config.yaml
num_hidden_layers: 10
hidden_size: 192
num_attention_heads: 2
num_key_value_heads: 1
head_dim: 96
intermediate_size: 1152
vocab_size: 1334
hidden_act: "tanh_gelu"
norm: "layernorm"
norm_place: "pre"
norm_eps: 1e-05
positions: "learned"
qk_norm: true
attn_scale: 0.102
bias: "all"
tie_word_embeddings: true
parallel_block: false
init: "normal"
init_std_qkv: 0.0337
init_std_o: 0.0418
init_std_up: 0.0482
init_std_down: 0.0482
optimizer: "soap_variant"
learning_rate: 0.0142
lr_mult_qkv: 0.7
lr_head: 0.00847
warmup_steps: 48
schedule: "wsd"
decay_fraction: 1.0
decay_shape: "linear"
final_lr_fraction: 0.1
batch_tokens: 131072
max_seq_len: 256
doc_mask: true
train_tokens: 387900000
max_steps: 2960
dataset: "wikipedia_en"
Each number is 500 + 25 x the weight over its row's rms, rounded and kept within 0 to 999. Layers, rows and columns count from 0. Numbers have three digits each. The size before them is the row's rms in percent of the matrix's.

# down: layer 6 MLP down (transposed), 1152x192, rms 0.0482, rows 386-454, columns 0-95
# up: layer 6 MLP up, 1152x192, rms 0.0483, rows 387-455, columns 0-95
down386 098:490506468513454466521498471473523506456471524530487506509544478505494460485502498522475507497511490520467531503502519513483507515485514507449495483482465440536514516491490510504503555502496539507474492511474497561492518515531531489488515466530519493483484509509469505473506457490496460554
up387 095:493496505512542485523507507511455490457481493515512494498467517485518526517528515494552496501454518476473491481503544499484450504540458524523522487511496510474464518501499519546529522516478510524505471513444536517527487541483525526510494544453479489531493495501535488500519519525500467508
down387 098:474491529496482467495476517536511515482486480488498568504544512506474462516528494495506484504516472502547538494540495539508509517532484497470490466508489518486530508515492545458484489513484512505539518468523541539467516500523536526518474508476482453505502468491462518499503502440509540508
up388 096:462558515489473521454506463518534494467519497513510461537514518514496515515566511465505460512495487508473475514506515507475529519524512459527480529522505533499477523522464517503539540481526490496524496495501498463507500500489502506500532543517492475546491473519525502474489496494504514513
down388 096:485488519504496485499483491493506507501482501486499488504480486467508511550514479476506453524491488540470486532483502459496496504517483520501495495513544488539534466541457448502469483519549534504559506463456491500496521479513532458490506476475501526495531447487495498477453505474554537517
up389 104:468481524486486509473502455466516518485508525474477539519486509526457491463475445473550493509501513491474492485490459461493514458467493507558513508471490466484535497487484474456479468491500476480519452528483462495519515515466456485489553474507494531505488527491534494501504491481533465459
down389 090:496468475486504469485484481481495491518532476514511541518535412492516476524490484500497511473506502433509548552450516463503513464535494513477508492476493492523518490536526530511541501480533457518489508457477451517485498473481507472456509508502503460485522480482459511464501501502508430499
up390 097:484508533526514482518505494496541475499449501522525508547516530476512480516530475511521476572480470538517467524466479498503457529489518514447479511533540533501479496503487489529500515488474485500482506464466470498483509513517496505491515491483506513475465486543481536507497465511501482468
down390 100:515502516459530512468510513528506512522525524514466489492486446490505519524519520555512518508466540489538459540473455534461501452465496482500478491481506490503472510483498524495526468487480489541503467495471479537525467475496503514494470526500506518521494490465514543530467539473511530510
up391 095:537478491526497530503444460486490504494484502471499495514526526495448461560527446480483461511432524516480491470496558461458478508531529521508528477495478469503506514523543483472522495521523516535555502497494509505476493477485509484516509512436499518473465511537562484531531489497501491492
down391 100:459533513525488512518489530504521510481504498505512506488471506493525487562482495485514530474548501525492496491506459543501498567478506558508531505531476490511481520509499435537493512482474530516476516463530523507489491560491513496526485507473490470506466456465496543498500540516500546496
up392 099:483442531475508523511489488479496554483490477509522485521509527433477495491507528485546469472509526495488474469510524505461531511494484529501494543507489528468534495481543521534538452523476519549462515477546525471515501512468464487552522509484467481539496501487483513468475511503492471497
down392 102:506520489484523493459497515487504488543469482473509526521521496484457467481502523538462505491518492448460483526487496541514493491514494479482498493523499545496536436477531534473525476515490480536484491474458467473495536509503488464488468490483498528492435488526516475495530539519525468556
up393 101:502457456516476487477508498462510507509489493476506541553509488466506509464521490515479518526470431518503454529486495489505503433466521504485463539506533498508501509487479518509561495435505507535485514478471481501497478499525474510515499503504509520454530516527460498470485519482498490519
down393 097:498531475526494516516501481470511522568490504522478545521536492465489465515486475543524524466547511508514470467480504478493514527548482500465506479488513498467485481489496481494465485536512493525494482485532485479485461537487517481531524495479535531487479519550476497497481468511531506517
up394 096:483476490503535509510548488546471515488530531510460513510504493517508475496496512502499503448462530503513483524445525490500482456504486506451488495511483519484455480509527505473532502528510504532493519483534501519524506452511520496535483483523470537500437448507472537481498478506500517533
down394 098:508507516503518496508510482467484499489454553490503476509519478489505443490524517473459509470525453517515531472457485499525527465515485501490501505505478512505520486488486500511513477529463509516538505503510507480533509449484443503491521438524522495518485471552499477497490500508518535464
up395 099:523505467520510504532525501505473517506494533513515514511482526472480516498444444475463484515439482505493471467475518492508466527487481512495472509462500479524480503509487461447481491484515468492506483484538493472476481485505537496488510512466504537539500483506475460500517514532519492485
down395 109:495489509494498508526480514494508496480502526519499533507507498471489508444539492508457505505546519500471494513516480454565527503494483474499506518479474443449489502473488497542496484530546514490465501490504494526486542541523525489529533522547502506497502473482478527482478513512500512499
up396 098:550461492464493490500539521495468521523492535469463533479524430500529528551458512510523528486475520505479476491490480486496532486433511475496468510505468470509490526520515471454528512504504525519527489499499510486521512485480548540513469475490506473518517558487448516499554510493510493514
down396 091:498551481565539532468459483481498517490514480478512490495504492543461494531489482468502506512512511503516499519536495482472475512545527507477505477503432545457501530479459482492488458486483535520488491470512517485464451513518470504515449481498536441546511511506517547472492509537505503503
up397 093:501536509482456474503493535504528518492502485487495501531520504498474471476481471509493541476478525450478475511485482471555480507520505483523502518463495502484527502478463574520515509516541481505473501477455513469455492476533477495484524473472503514452527512477491531470511492512468499520
down397 085:528486508508513510495525492480549469504454534516529533495482517481500468496510526523523478488485497489480512536500506512491491455512488511496520476488504487502515491469503512512517508520501490461553531469514550487487519476518492528429497494512497457510493495494535529487488529543529461502
up398 109:523509508516512518508539490500489518493472525492498485508442495478507527509525508502503478528518485506516519511464410496546508490506448457491528486510538485494503554487520491509474498485528488444518496494499481516514462496504491518462483520502500511466489529565482503503476470518493481430
down398 103:494529488536508495511548507487491520527483504516491497458496469481501522552500519463490525500539487473474500516510498517515523497496512477492516510495516519487453491517473522504529507485538507506464563543483499503535457477521498520488459532501496508552483520526518496492489502490514498510
up399 093:457502502538511507454540475507499527467552525519531494545487507483476449517462494509506514483476517462496558527486563445518491466527474508498506531484544526522516456464440472529498452501484452462494475502497533499509528527466525458531531502469492486512512501513469517477470490506474470505
down399 096:516516475484531519515454504531472485524506442480500486513521510510529485498475492493533520489519506477486523455493470525502473522503493525474519482483470544455533496513503499508490533549479496543519549557452480484488455464482493490512473553437532525535468508498499559479471527486500458478
up400 100:511523469503500488479514484515520495517557463551492506499479506522446479496516473475445485480491521484464529479474469501454504469486507501500507541499478502488496516508517452481476515511513525492453495477481479505524460503434513505517492484537480455508517473466470468480498463501484457498
down400 099:491545461497462534521499521453490540493495530456510471513465455465516537526465460494509511499540529502514512542478500493493495513490513496504505513474498508480483476496502473523510485523504481515541534531496474460484518503513514533512481432531484488476492503466517485491499519491528527483
up401 108:473517520508523495487458477500455519513478522498510486488525466526512479482505480483458466538475554530484458521505436499493529476483485513463503517470533478490504462537531540490511506511503490542496475468510477499481515513539482527498489468500457505523493487509480493473507497500517528508
down401 114:505552490512496501479477470509504510508484505509510531481515515520480478479510505485503482505511486486473491442509468474461512515517537475520541469458488484537514494507534489479510511496525554493495461547486509523494485476551500486535515494483500487494493522475505449501485533504461575470
up402 090:479528554483521552462472484514484474518446498509502476508513519514487487529478507446532521530497516502481534533502519485541520467498467507538488439498475487508494488477527507532482502515495526518495516482500486511506501469503513451493492513499478562533473528494526449440468470511485545534
down402 095:493535470512490475484475493470490472524495495486527488545466509567490541474499512518482489523482492486495530519499514524476499513490552505500492487460511493532518543461449483494521515432498514505502518458516488515519465472491482565515476476506489465450516518479514530524523499510489528536
up403 105:485480539455537515487496514531501480500527506491510480489578523489529525461533490527503476515499508545463483444486506504478464487498476499500530504442527513502557506499503477502469489489521532471494504449556482546499471525503493534536524453537504505506507504525498499509491503488502513482
down403 107:464494511487512501535517458485525477455516489515521503493507508487505501483501451511494542526537519523529461501504450517507478475513515463524544472502523494485535482474493502472493524493482543484474508502517498548531512481507460534509489465488569535488465493502529516470537535507505489532
up404 091:524499484520487519525527520508494486475529522491530466507520481453464498519519499552506482532514536478457497497538472536519493489531503499481520507461489519498480473496472478464462483467506524495523511489520470480485506523473499514514474528432508499541536507550491472502459538460460516514
down404 088:448494497495471507499500466460501482512482502454504465531479507453503530511464485483500487501489470539520503508473489506490525491523546517499562516531475485471483484510557497529482478523436534477522466518491500503509507501498510533448489514515500516478469500492498522485502485469525526477
up405 099:450467492521543535547529498476485530498465546512523547532472507517489517498520517486507515500494521544520533508473482534498476475465493485552538485520482533485462566525493522511513539528501521529484486520496508523492516537506530494537533461495539472498519542503481495529518469499482492520
down405 092:529475521533495516468484572533479545514488492512468536504498520514456502469492501500525484512508505482466466531511531470519489488557483526520495498559539492508503491476516549496482468513533468509523510461512521455497513518477454509525494485474490517480503465508482491504454504483514480536
up406 103:488479499470494445527534529534465518547499495472482528491529522516541516508509542470486461558495532522514462491511493504507452488526470492498498533480499487546507506510506468487494480503525534472505483523494478533560506514491498526505499517497492513511508470505536495535480492507532479529
down406 108:504460496489473525495525516492487501509552533500522506501504484499453492478467494516527483475502485498492517484490494509528534504489528492513498502485471454521534498502498512480469536482520544527496525503475500491528494522567495537559551508483473525497461506486540518546509536520502514522
up407 108:465526514497502523507533494463501468506497562517533506526567516522510504479494459530492476531525456489476532519475508498500524490500515458518487524478493512511497520495450494514482461501489554482509502475489516522501498487524531517535529503503518525474522512539474504514515469512486512476
down407 069:506511505509489496532488483461520478545482432497463492501594487535492501493504495506507524525464474515524534513481486508470504496516519483488494459484498488447452507480487410514494501484462470503511527510502509473490497500513439478490506516488541489502485474495477516491527492504513535500
up408 100:523447537526512507479519479480544446538504529496532532514499483549500466482528508487500493510474547496471533496499489494511519503505487483484506465539545538492530496491482488475499476472495503526498496526532516509513529495503470529516501505491484462472514533548460502482484516500513473531
down408 098:486508499521495470494541524528489505482491547523468492446482510463544529478537453503547514499516513518540491485456492516482491494533534472489506514511514534488521499470509473521489517469481516523541478536506514507463516451545492494476507440491516469518506493498518467473510520497476466526
up409 097:482500534494488470531519497483518513495516503481503541481478487502516515501503508514492527496530489496488502516512528492481482480516456485500499497479462496478526512503512510484511501510514501507521483484567489486497501477514499547493494447523503542495492554461587498488504543499457456529
down409 098:469501494540525497499492507493490453517532456485495512536486469501484476532500570450474515471498461461534521492517461514471490506458525508477507489445510506425505532520515453459508506421495512489479511500484526500468499488471487539530468496501488453461517496519506508540454482512493535429
up410 089:514533499515455510497519554461510497533491501534528522487497520455472510494473479535514494501505518492502497500425500509502523473520514457523509562497521460499523460494441488464485533518480470488443474515481481520496469457563507488494522544482508517476508470523496477482520475497462469506
down410 096:489491486499515465459488506486529503521559498555494503518491502452509522501472489500492488541541503513534519487481501511498458493465511497504490484523507500477522540517508443488470471526486500503521505539498532494482494466543516497503509452510509521461558523555488489483477544506501489475
up411 102:466510499522545510477484506502522516506466498515502517474527476475525504468481456500500495509536518469428488497480502520487490472484470475509465500473504517516513473452462452501489495476480492499476492487525520531504461488502478469503491475461509498476466505489530443478499460449489488516
down411 100:528497535531499484561523514482485527523479462525496490524501501549490494463476492515527530506477510469546495509500478534514506525511520505503536452484463506504526491506508558490558471469494443497497474511450494546517543504498490490486454490504455477497544477479522521480518495486515543481
up412 099:472487503490498492494468470461529539501516473556480532504491495490472488528523498518566486504520463536463491498481458510523464489498496520482517469477478519526505521465492513483475480475527495530511546448519536510467498517541512486492524493483538487544486497511510435503515539492460512501
down412 096:534467521524522447506494486498495511544483494530512503506494520471515501522499502486466495519510464488492422505499511507533494529515528540477512499501492488498511482459469544452483504529434491502474527531511486514495506503516509501501519455520499514523493464506546440534527461458530487506
up413 090:508487500508463429507510446503493512522553524539469452494478459492459450526492510484474470508443479494503487494544444518472500489471501540509532501470508466531494474495541511481549509481507496486491484472489512482483492522503485499485496529471504517517532478545509464511505483452481480486
down413 098:509524502478515495469476505497525463526458448455560526486488495495514513482478529501542540512546487491469492525460541499514507499530509507523485501511487487489533519497482513500483506512471523502509493546527489508512552459521475501533498466520498524478468569433524523511520482516520484517
up414 101:468491539480521485482529526476504509510518474492529473475513488477482497540511549518495474460461536527502487501549491525492523475454520518469460496576492497519491468547447530514505495493509510492509511510502492504521473478458494521551557499516475552512522491502544497495517506527509490480
down414 098:516514473500500492491513472512512495524490506477505484492550497443472492479490517527528522547515494487529520494457500470486513520497531528487555489507535472475512487492492541526486487486491513498525490537530506483492477512502511444452496462503475486488459445526454522492537483503501536515
up415 104:497527496535481516530505517513540483504469482491527502508493475498530488491528485514502454493521461515534486472522524517539507486506480487520455474509491487502470484474448491475470503513476513560535519478515494495494523521539512464501557466523499504503516527463494479504486473480521503527
down415 111:580503497530473472474520516470521504515476495481486496508496500500504524477528486515528503459501534547504485502530521522451480535523460505469502528490510489506460540473489502487549513482539514528514457463477540475547530517491531470481506455484509522489509526486488548490479507458506506480
up416 100:475518517488530530541487533459531490464477473527527473503452503501514497507513501507488458514518462499488513454453517474528529492553519486527460507529536512499489491499519501508494522472537487498505495517520477468521478503521469500517529512526481498535519530496491499501468533538533497457
down416 099:488502504461488488494564506541476508465507487502532484499506538482520508514503479478486512522506481546528489496527516502487502480537511530485480506482494448482485551470563501522500509514462500448523539517513492480567456491503495473520485535510532481504552492514497481486493452489499471511
up417 102:519514471494488543539506464525519535513473506497500530501480511490479483505491480458538499514519481507492534490512515508507481506524506518455498451498444543500539491511556521526483515498509489475477489467504486484494527442466528483514510469462515489511494527492477481474458505481506518511
down417 107:536536535504454500504487500527491492576518554460473464507466505488482489522503517547505533499489479523480494475465491525536469486546525534470488487507477544482513509531485514538504452527508494560498475519490514494450499464462543551523450477510480482513526508475557458514492493469480517524
up418 102:468499509529450508509455476487485536514454494465468497534493489530491475474511551489459508534494499529542476475521507445504542501494497487503503464508487534462517530498505497484508508461496510461541479446535471493487452464466496454506505499506493466523503516535451501493476494486486469477
down418 102:525511517450494481515549502514494522498509508484515531482537506491545487492565472544504476482478499535522496470474500496497497513511463472501493513563479491489482509460509542524510506500474527519508489483436507508516490504489495515499470498556501490538505505450496531514467521494477474544
up419 101:505482508471504469481475458467565507539556430525508496517509503502461474496478500493495491485477536545500514473485499482524477541459503518489476518477514551549487496472506504509465513471506466508505540498518483509482490510492498483495463484551553494482528483476493494458516522523518465537
down419 109:489530481482467520562483484518493482512497490479478444492448492488498491464452459452491513495463486465529543519502538457533490513548461536482515511512474509512473494527526480513498518502483501472493546506478523479494501514486515520466481466501521471499492485488491477522517472479510522448
up420 106:482481519480451472470503477511515500518477490508499473512509502458543498459508517492489454520466509488520479498472464456493472497492506504531519511515502497502495474567470465473471472499560547474488491500550558475471477473460469516519485496479497501502558486486519500508489533497517492541
down420 104:527470516508488511491510528505556486520490476491486547520456455480515496492544519459491465540510479498493523495523488481499480493525510510474516520515466489480482506528502493494500465501494482540457514505545532499425531527512522464530500555499475504511537450528522507491508518488527505482
up421 095:508499469492474519522501535514542564497489513455488521559514545499470497480512543478488512500509507486522480496493507475497486569520487494457517487517485488504523525490461471521545513489501476530501520519462468547497477492518505486480523538578488483512540517476477515553521457469464491517
down421 092:465507520509492512449488514469491502504517496486538485516526455498518498527492558448462478459515536508513480506494490509477502454483518475490426525459513485488502494517525469484509459458466488495487504484473505514484490539509479493534540554525489503496481492464527519535472487504517480510
up422 101:461515544502491467547479515442462488480545460501486475500518471519488502509543477493526482497497500501462480482502467553482527516463502512501489484492482541507535509516496486476493518508524452497478511479499534475483503516491481541462496502487465489508514469537520474483452486492474479528
down422 099:542511547531519491518457542505499498498486514464476498528494488471467520480510478487504472475498466495481463525487523428482494524500513518489510523484526528512458506498519551526512501491542485451507500490489511498486496491509480470487548523506469530484482497535476458497473539490486479533
up423 094:491494498471557468523492517450527478468479495491509510509483494507504532498475519512547494501515487508468528521495500469521545515503476494525536540499550447496510490480488458444453491488536493518521513481518484509481487458532491523501506499505495517513467472525522475388489483537492525447
down423 103:458481478472516463450455477568549509511534489506471477462471540516530508515494509508503483509460534475482434511492465518499432457521473487477482528472466517487511490475482475473508497490484462520490479503474511520535538484520491516458510482504512494479505522494504500493516530464504501521
up424 103:504533468535541516489463441516506505507470505475511532584465495494530511517472487503519488508531458495486501489480526497496486497501475505490471505513516513502487495496475500522509479486501466478472508484516480479510463433513514506521486536508557508464549527512479490491490474523523493521
down424 103:500502523508527504469487492514522522511523491468527476491514508450531482525522471522482521480492482503490495507529497542509494464486530516521499477510509448594489530558469532515475505491509494504474477493514547477514519510489498475505509470541498519517534584529497511489489425478529498469
up425 092:510498525495486485491488488471504532484502550496482498511481497501475518483505496557534455519488492482498520504508484523499513517529480493526493477479501510547476501503497490523514473523493507485489540487480464460551491488447500538503462472451517454525484484491496538489522510520519486495
down425 101:459505503486483486535474493478506488522519462451496494516445525534508510468517524469507540479492502479471537530481526481533509450479475526514499535532486512449536504564540451496514527498459549511519490519540542455522510533520534500489540534509475460489504502535497520510514500488476514501
up426 105:477505474472505551479464454488490479511476501511524510506487536509512517524485427502509556487433497497481503498492504516501481460489499524473495494495551528490506537473460537493492555493461460499523520522517472518527451453493531508515499495461514490503508498517496521500503523472526496517
down426 102:473531544513546482538509516504500465481468506500516487477495476540493472496512494526523479511489468519482442494478514491450510511471457509499518516478508478529468492490474468523453522533469543515532510531504487513517513502526474451479468527513511476480484470505484543487495472482472503462
up427 106:553543469501498529464493478465504479501500484474482545517524449514483476530513480482490482486516525509463499486492513494473530472458471508457489510446493518505512497472467505453496522544479476503515499487485481448505492514487542528516478503488497505468538473501481495490509522492517414510
down427 101:479471503515489503473510491450487523439494498542564507515511464504482513484519525508484505507519555480475501498498534465514528534500533527494519494470499510498493470492490545499543515513442503461501503470506521488486489522480507477538469461537503473515487506545447472503501497499508455507
up428 102:520447474516505488528509464499485525458478507541508466485558518507471521499514517540531465469503495493428537487485489484537500445528479468524490486501517557511472469515578479501497485503499471528503523546501512457505478498502530474462473510523497499522459504476533519532463537497482472511
down428 099:505461495520524500517533514539552522456528520488515519493516538505500518502480555505562455474507539525548474513489510518473528488542493501504550499503492553501494497471498480498505510545516501459438537509533514490493520531505482480501495484521477553505475526464526546478480545526531504515
up429 105:503476506489491478480460493480483535504519494472516513496492457503535497484518503525514480520512486471496512509500465499511495533540547489544493506532495494473501479502508499538501534507504504502495491480444520472495520509511489469490474488532538468506464518501528505490480462506523503519
down429 103:489500532507515463498501545465525493470528548474479523520494521546487460499514489505491475531497462453463490475530481500443502505537519494528531480447505510469528498488461525480530493515483530517512511509516510493496491485456470476536487466532545503500503518518488528546501498444526493541
up430 093:476487516508529447477533507492506464520495492522525505457447472524473518519523515488541520537469529512537517520539489521538495495520557502505466486540483503515525459488510447512462567489524541517459520467487526507448458446501500503451518533493477491496447500500509488499515488515477474516
down430 094:492473494542533507514540519505495566502504505493502479496510527483516498520504505508492502479504469506498513462460492458506512479473491532486500523501494526529490541556503482487482461461476489454529499503494491490470481495516503461526533494495482482516442496475549489494468483506532504535
up431 097:508464535544498470515511499426452511501512548476440512496527493480541481472493518493504468458491481488512540530523506527484529531481527526530496481486471506499514493512498518459473440468489446445453538492484450479475474477488483523478542447512448527520538474523520479516472492503535526502
down431 096:511483481490533504528509484534519513492529498507459519479482530499531504508514484490503548495487510534523507493464497512482495531480488521516494485497519485563489487542474493499508531498508522553483523495539512559498541524535480495502538469495492530500504527458523473553477517495483465506
up432 092:479491466510515531530522504493510485511494485505531511426537531541496524498476491480455487473450489502524547498507444506474483483523494502512486543502498508498500514504526496486536468520506495487493448475499504479475498466483515531533491475482447503510539526478548485486478536508494455518
down432 095:528555522496538546504492524525494468512495466539510533513484479527513451481492546489537518475539483555503496522487525565459548488505512489522531481492473508504480484482529518524481500484509503506518532518511519573483505508484513502435454505512527499505468523480513535510511499507522534479
up433 100:504505499509493531475498518501521447480465488507501523533530518474516451505482501433527471549487520534563451519453494490499501492521520516528518528416479477528530492484463520509514505509485501490488512547466468554474488493524502479484522469458507512469482489509490512495501458489477451495
down433 099:485478499488487497463528540483533483490473488465475507471468477491468451499478475516494521543544468536512488499458453496512458492488473465459466485536470490498468449504504514511526541478527484487470512530503505489499488497517578531517488527455492500490483509527501495491504511511484457475
up434 096:511502506516485502490492534431469489508504475505475534466457531428523508508490495486509475487503484495512496500502506492497499501510475512527503530498483528514476526511500480437488465512479539505507515522525502502521479491530501518512490510462504485516524482491493421489477506493514478498
down434 098:499516517496509507495475540462498523526453494466468500515509528503540448536463536521501526507470511504497500472514527439505488514520496489489553530531531484541468515514517475492545497453539478500512474520464524513526508463512544478472492502491507550492503500464491544505509494486512474507
up435 099:506514471539525537559514497480515484484520495527539473531493526499485473513534531508537489513476539552501495531483493493490500509489527487528521537443514537506518439543510500525480532478490477529461469469549525514449527461481511495534499536508490494542489493473509483517494512477502471516
down435 103:558490541475504491492523496539501487548501518509474519509489504524484507467503447497483509545508513491476484501446465431503507475487499483506489479461520545477522518447454515531489493507527547491490498534496492492492494546522508482460490454484489510460504514521482554461505499496513510511
up436 102:509535539517488458484481500510464507468549474529436452508485500480515478469495495478476513493502495514500517486476484498502515464517499520474476486451516517476518492507532494536563474484527495440497509490497455464474445539500507478479474467484467475506505491507558554484479524496496477487
down436 104:542476460511552524518458520527487467483462458485487531519572490543494533548485484482485483484496539528519485444499541510502500467498483461536491490521508530497494471520514549524509484458504479493499505518476543526499518497472516490508497465492456512513554463450490486490525529498497513527
up437 097:522479537558496550487516473524451518510509558503502494471494482479514530487454461465529474501511514506470513536509559512470480505491499541461498554501520531491513497521486490509511459578522520557492497456520452486507505498473509484514484512529474505516524489535489477532491467493523477479
down437 100:473495533515524524486488526499495522518511468462496492507547544482471500500511508503455510513481509494508504471501491498503531539553504518490503508495511490518466581487491525485465518455514493480513466541535493500481487479528497506501449493479543486498518493517475528499480493530480462499
up438 096:516554480523504485489473478487476518444498523524480522478516490526477502530473511486532480509504459508488469498499521488510472503447482500485544532480439477536508484528492478528520531492533523450493508445499492516497470538511465484506472532510511527516493511495521495492475458478522457474
down438 091:479484505527500486524473501522481500523476451507511504513481507540487541505528490473469507446511499529501528483482444496517519498508489464505474514470517492497527533523466524487489505486450516545500500452515521501502479479478491508459467483541519494516493513524522502457503522458465523505
up439 104:469507502525470536469519500485503534499465521454499495485509502470526503459487509505498490492512480522468523479486470472489474466515525480463493530493549501488548488485481457472540519474500479458457481533507464491512497534464485456487528538477480469532477501537484504517487511478467508553
down439 097:470504503541478478474476505521485567512515491492518499509480482487487524556492487466482494472489509504518497476478455500510488485471517445489546524498485509487457499526504461485466504476483473524522483449447519514426473466510467513500515472524539535537504505490503457489512475531481489494
up440 098:457477546517519441515492463485510511487462485580498510525505532477545508484489486528526488528475492506490499525492527517537502505519526473502435512500514485474501480480520543467527476524472513545504504485489499457506532492520536532457462483512496505456493525479519485493488459485490470500
down440 092:533473496500508473500468476498485490517482491441496502478497573485494503546482497496474480477489519441548472478498480513463453499447515497494558490460513508488479526533496454546482531516492455482477484500510537492515464458457469475497483500545479508520461505494479494521535517525456510512
up441 094:485517479456500517485479508526519536542518475500466519529482541504515484477501558514502511506486458477500467528460449505476508509477473490538466500502503505515529519487534476518509507495526511512468530462519466523518454500520534501521458467486483531455498507490479455512493526477540473488
down441 094:483509460527485502508481510511484532508453481450520485486568495537501501497521491500468540504500491492530484495496505534489497512519467503476461464481472540509534424517510467484493497539509498469482480497497453452486470534477497509526522479526508490518513538486508555482520499510483504469
up442 092:466502524451514525491516494520479501529528505451522501480510501525522531501490490450520508460468517475479521526465553516524475476538501492475520512468498502483513501530431512507497507515482535513506460497472488504498507493486521498519502525501480492464489511541473513523496556488478508469
down442 091:532494517508520524503457506469514485442536466518508550499513542503475480482482515536480535521514530508506538501509518456503501556490489499517512510502512489534492503485481417465535482500506482490495511550524488463473509478492508504542482486531520521496492455511514507504500468487547516527
up443 103:504464525544506493521546517468504519537519508478569478513459477510463512474501518517514450530499506481525501515467514535512473526470517503545510503476493549455491480463493522501516445467486505492512508456475504518486483504558526486518460529490488505480555468517489505509491488476528518530
down443 095:509527514507508513507474492473513491477475536519496470491537505489518490458492512516463511513511500480501527477485510527457520505547491484493476480486510521485498502520470490458496495569560521477486508490560482491492514468484546512486512472455514479523517495492502506501462458544548536480
up444 099:532498527574513564543499509517512497505486527489514474499480507560500513503484487489530456445494521512509495501524508505480472509516465495473482507551511533542519488517491450463462512516507506515488482488526422502466517479511522477531540516524473495470563495532525501488540534487481492508
down444 103:442527504498461499507513500499472513486506493522507502520457490486469443470523508497558476510531465493487541537455545476501501513483512536499492518531487497436484511466513466491520472493471487500486474499490486482532525522463499518473499526476544479509515490517532508505496482477528477536
up445 104:502514512482544587511503492491504494506498499502512493462574515513474516481541527526564496482555509484499499508514502466528504495507539470496478497515471506477477470512492503487548506538505505517537530480509491524492475462473553489504513509514480479516487512468476443562500494476546492526
down445 106:502492455467484521445517509476510511523475447464533528501422492488528516494506510516521467449472492511480496489537473506541488497519520499521475502522483479578465491500490518499463511512486455489505506492474432520485512548509467474518537474488497530521535504491489504540487496490513482492
up446 100:514512510464497440549490439514520528508468530476496494496503479490530537556496494521516530534468540506478518511484482493508465491473496521473499486520490466463505489526510529502453510521512533491491471523528496482489493502506506508444451479531493464448469518533504456478489514532538490539
down446 102:487479521446509518493527463509508482521543528526498504494523470505497514512495538497475504506515515477500527500524495486507580483469500520540484513523490501498507436468473552513512453523487495484506509519522504528474524514462545537550519518494500503490461545477553521486467528492522509482
up447 097:545474536527497490509502452516530502515495552473478482528524516487486524489496545487532507487512485496519496521481502489486490480515500502497505458492526485480522486521482485565475521512520479502501506462514460509490467521478467571507494506462509524484513531479487452482523527527493509471
down447 100:506506440480465473532538504502497467530454499521531532509463523529479469483511469532492459490461496502505524474503483495492488489517541512479470533506521481494542524463494435491493485503504494501533521478499537507487508463517543500490486552513471486504518464478530508534459471474516523501
up448 099:509487535495484465520474516529503503473484469481542498507513503544458497514509458505466470496461483519511516532473510492514524460478475519478473488494498503494526476529464506517463479508544458507525520457520561539474556481507490528474470481508453505532497539481505493449520531511512497496
down448 097:496532501490490531534467513446497541497492475484512441507555515483482488486498521531507515531515497513478487484494503506486443512506471492497476500473509511505540528485519512443497483537530536464469526432527494519536479475514489490499499515504508493504470502504538489553537468502564508508
up449 098:517519464520480510492473457516452496492506481508513493491479481519524497485472490507510505477511480495506517483489541515548532484491542426572527477492485480514529473482531476536508496458485489500473528518489506512495462505511522509516492519510493517484501520508527492527487453483520514471
down449 098:475557451529493505461480540524523541498499491449456475502485528466489507533462515473547523492504495469503522475493492503493516530501562488505486537494548498555500487527520528468503493475536527514519507518485503498530515519487506487532484484465500500514509482510499525469481485497473496513
up450 099:500503492489479472507523521505538499504493470518509524560523473492535492520491504513511487438512491487490491574465502474492521516489531492489502512507554504510539542487497488494503496518528512565482457502532495527510473495470522481489466502470495468494512507507503487505529517492514508450
down450 094:492518517477457498476515473466443543500496517505514509449472516545518507518524514521535526504479524502487524479521530509497499515473531502508448532532485480522522457498504540490511519508460513446554495410498468489474506543513496513480516508526457520495499510464509483458470461512484488478
up451 109:435504514514506479456498464474498482479510518513503501523474507535506446477482516512511496498515548460449501476454484483539529532515500461495525512488535518457502478525508525538501567525540473520524516495503517531514490512463539488534498501501502554480525521509535513510515494538482511535
down451 139:491502529484492456578470518477452467478484494474506476494470525514503511496467519461496504513518517471456461470465497500501499526509490508505550521475480491504470510489538499452515493498489490497570494494516473511514519540518495496534470497523561489480502515455525481548532472496481503515
up452 100:484503503463507498522471497526474502503531479503478475518528522522507506469541470510515537518473501502541516512427533504525469509542524486495516499489472554509534491504517540522523524497474518510478511459534414538517516534531456522495527501497520493494489485506457496500486488527483491537
down452 104:509492479493498516519530497509469505517492532523524510503502499527507540515512524536457496487499516447460499503532527488543478496425483513432485519518528515496532480484491491524504469504470525473486501526462481543521466529526522514511503543501483499500499502474539516516498490525490508463
up453 108:535519491507469510460507497495454517478564484499557520473520486491525496495486470524489514497498520487488514457520482494492540469492507478495488546473520534510521502541499495531490486553480535531503496506469509441482472524518496507507498530469507466479463489514518511486493515524511498505
down453 101:440512523514503522513495536502498527463516479487466508495490501493434504485503517545496540482497495507452509511471470482510524496511457514539473513519481477464484518577484483524465511510505502497501481468504542496521476458515502472536490535533496495504490481517496537497497504501521472470
up454 092:497502505526543505506462528521514526499511475526475434503517490539520503483489498496473503531515493550488519512488491498494498514506496468489483563501527475516461532510495521490448506507550469511475491524503474505492464551455502538483447480520507485491498476502487464454484487494472486516
down454 097:528518515517497486456505484473493500448499488501500522528459489504496529540518489534521481483510519549553502485488493497495526515414500526540495485509494464494531515482536502530501493481506521461519528507463492521509480486525497455525520512455497503508444496526524507532501521539540508493
up455 088:508507492485548493561522453509433478532473502538511523515508509570491520524522468531491484498508494491485498514517515481503512502501502459537475474521475452506489477453529520535517496520500476520516520512499475506489523480487525523494529493485476505482473462508508506483499547504495524488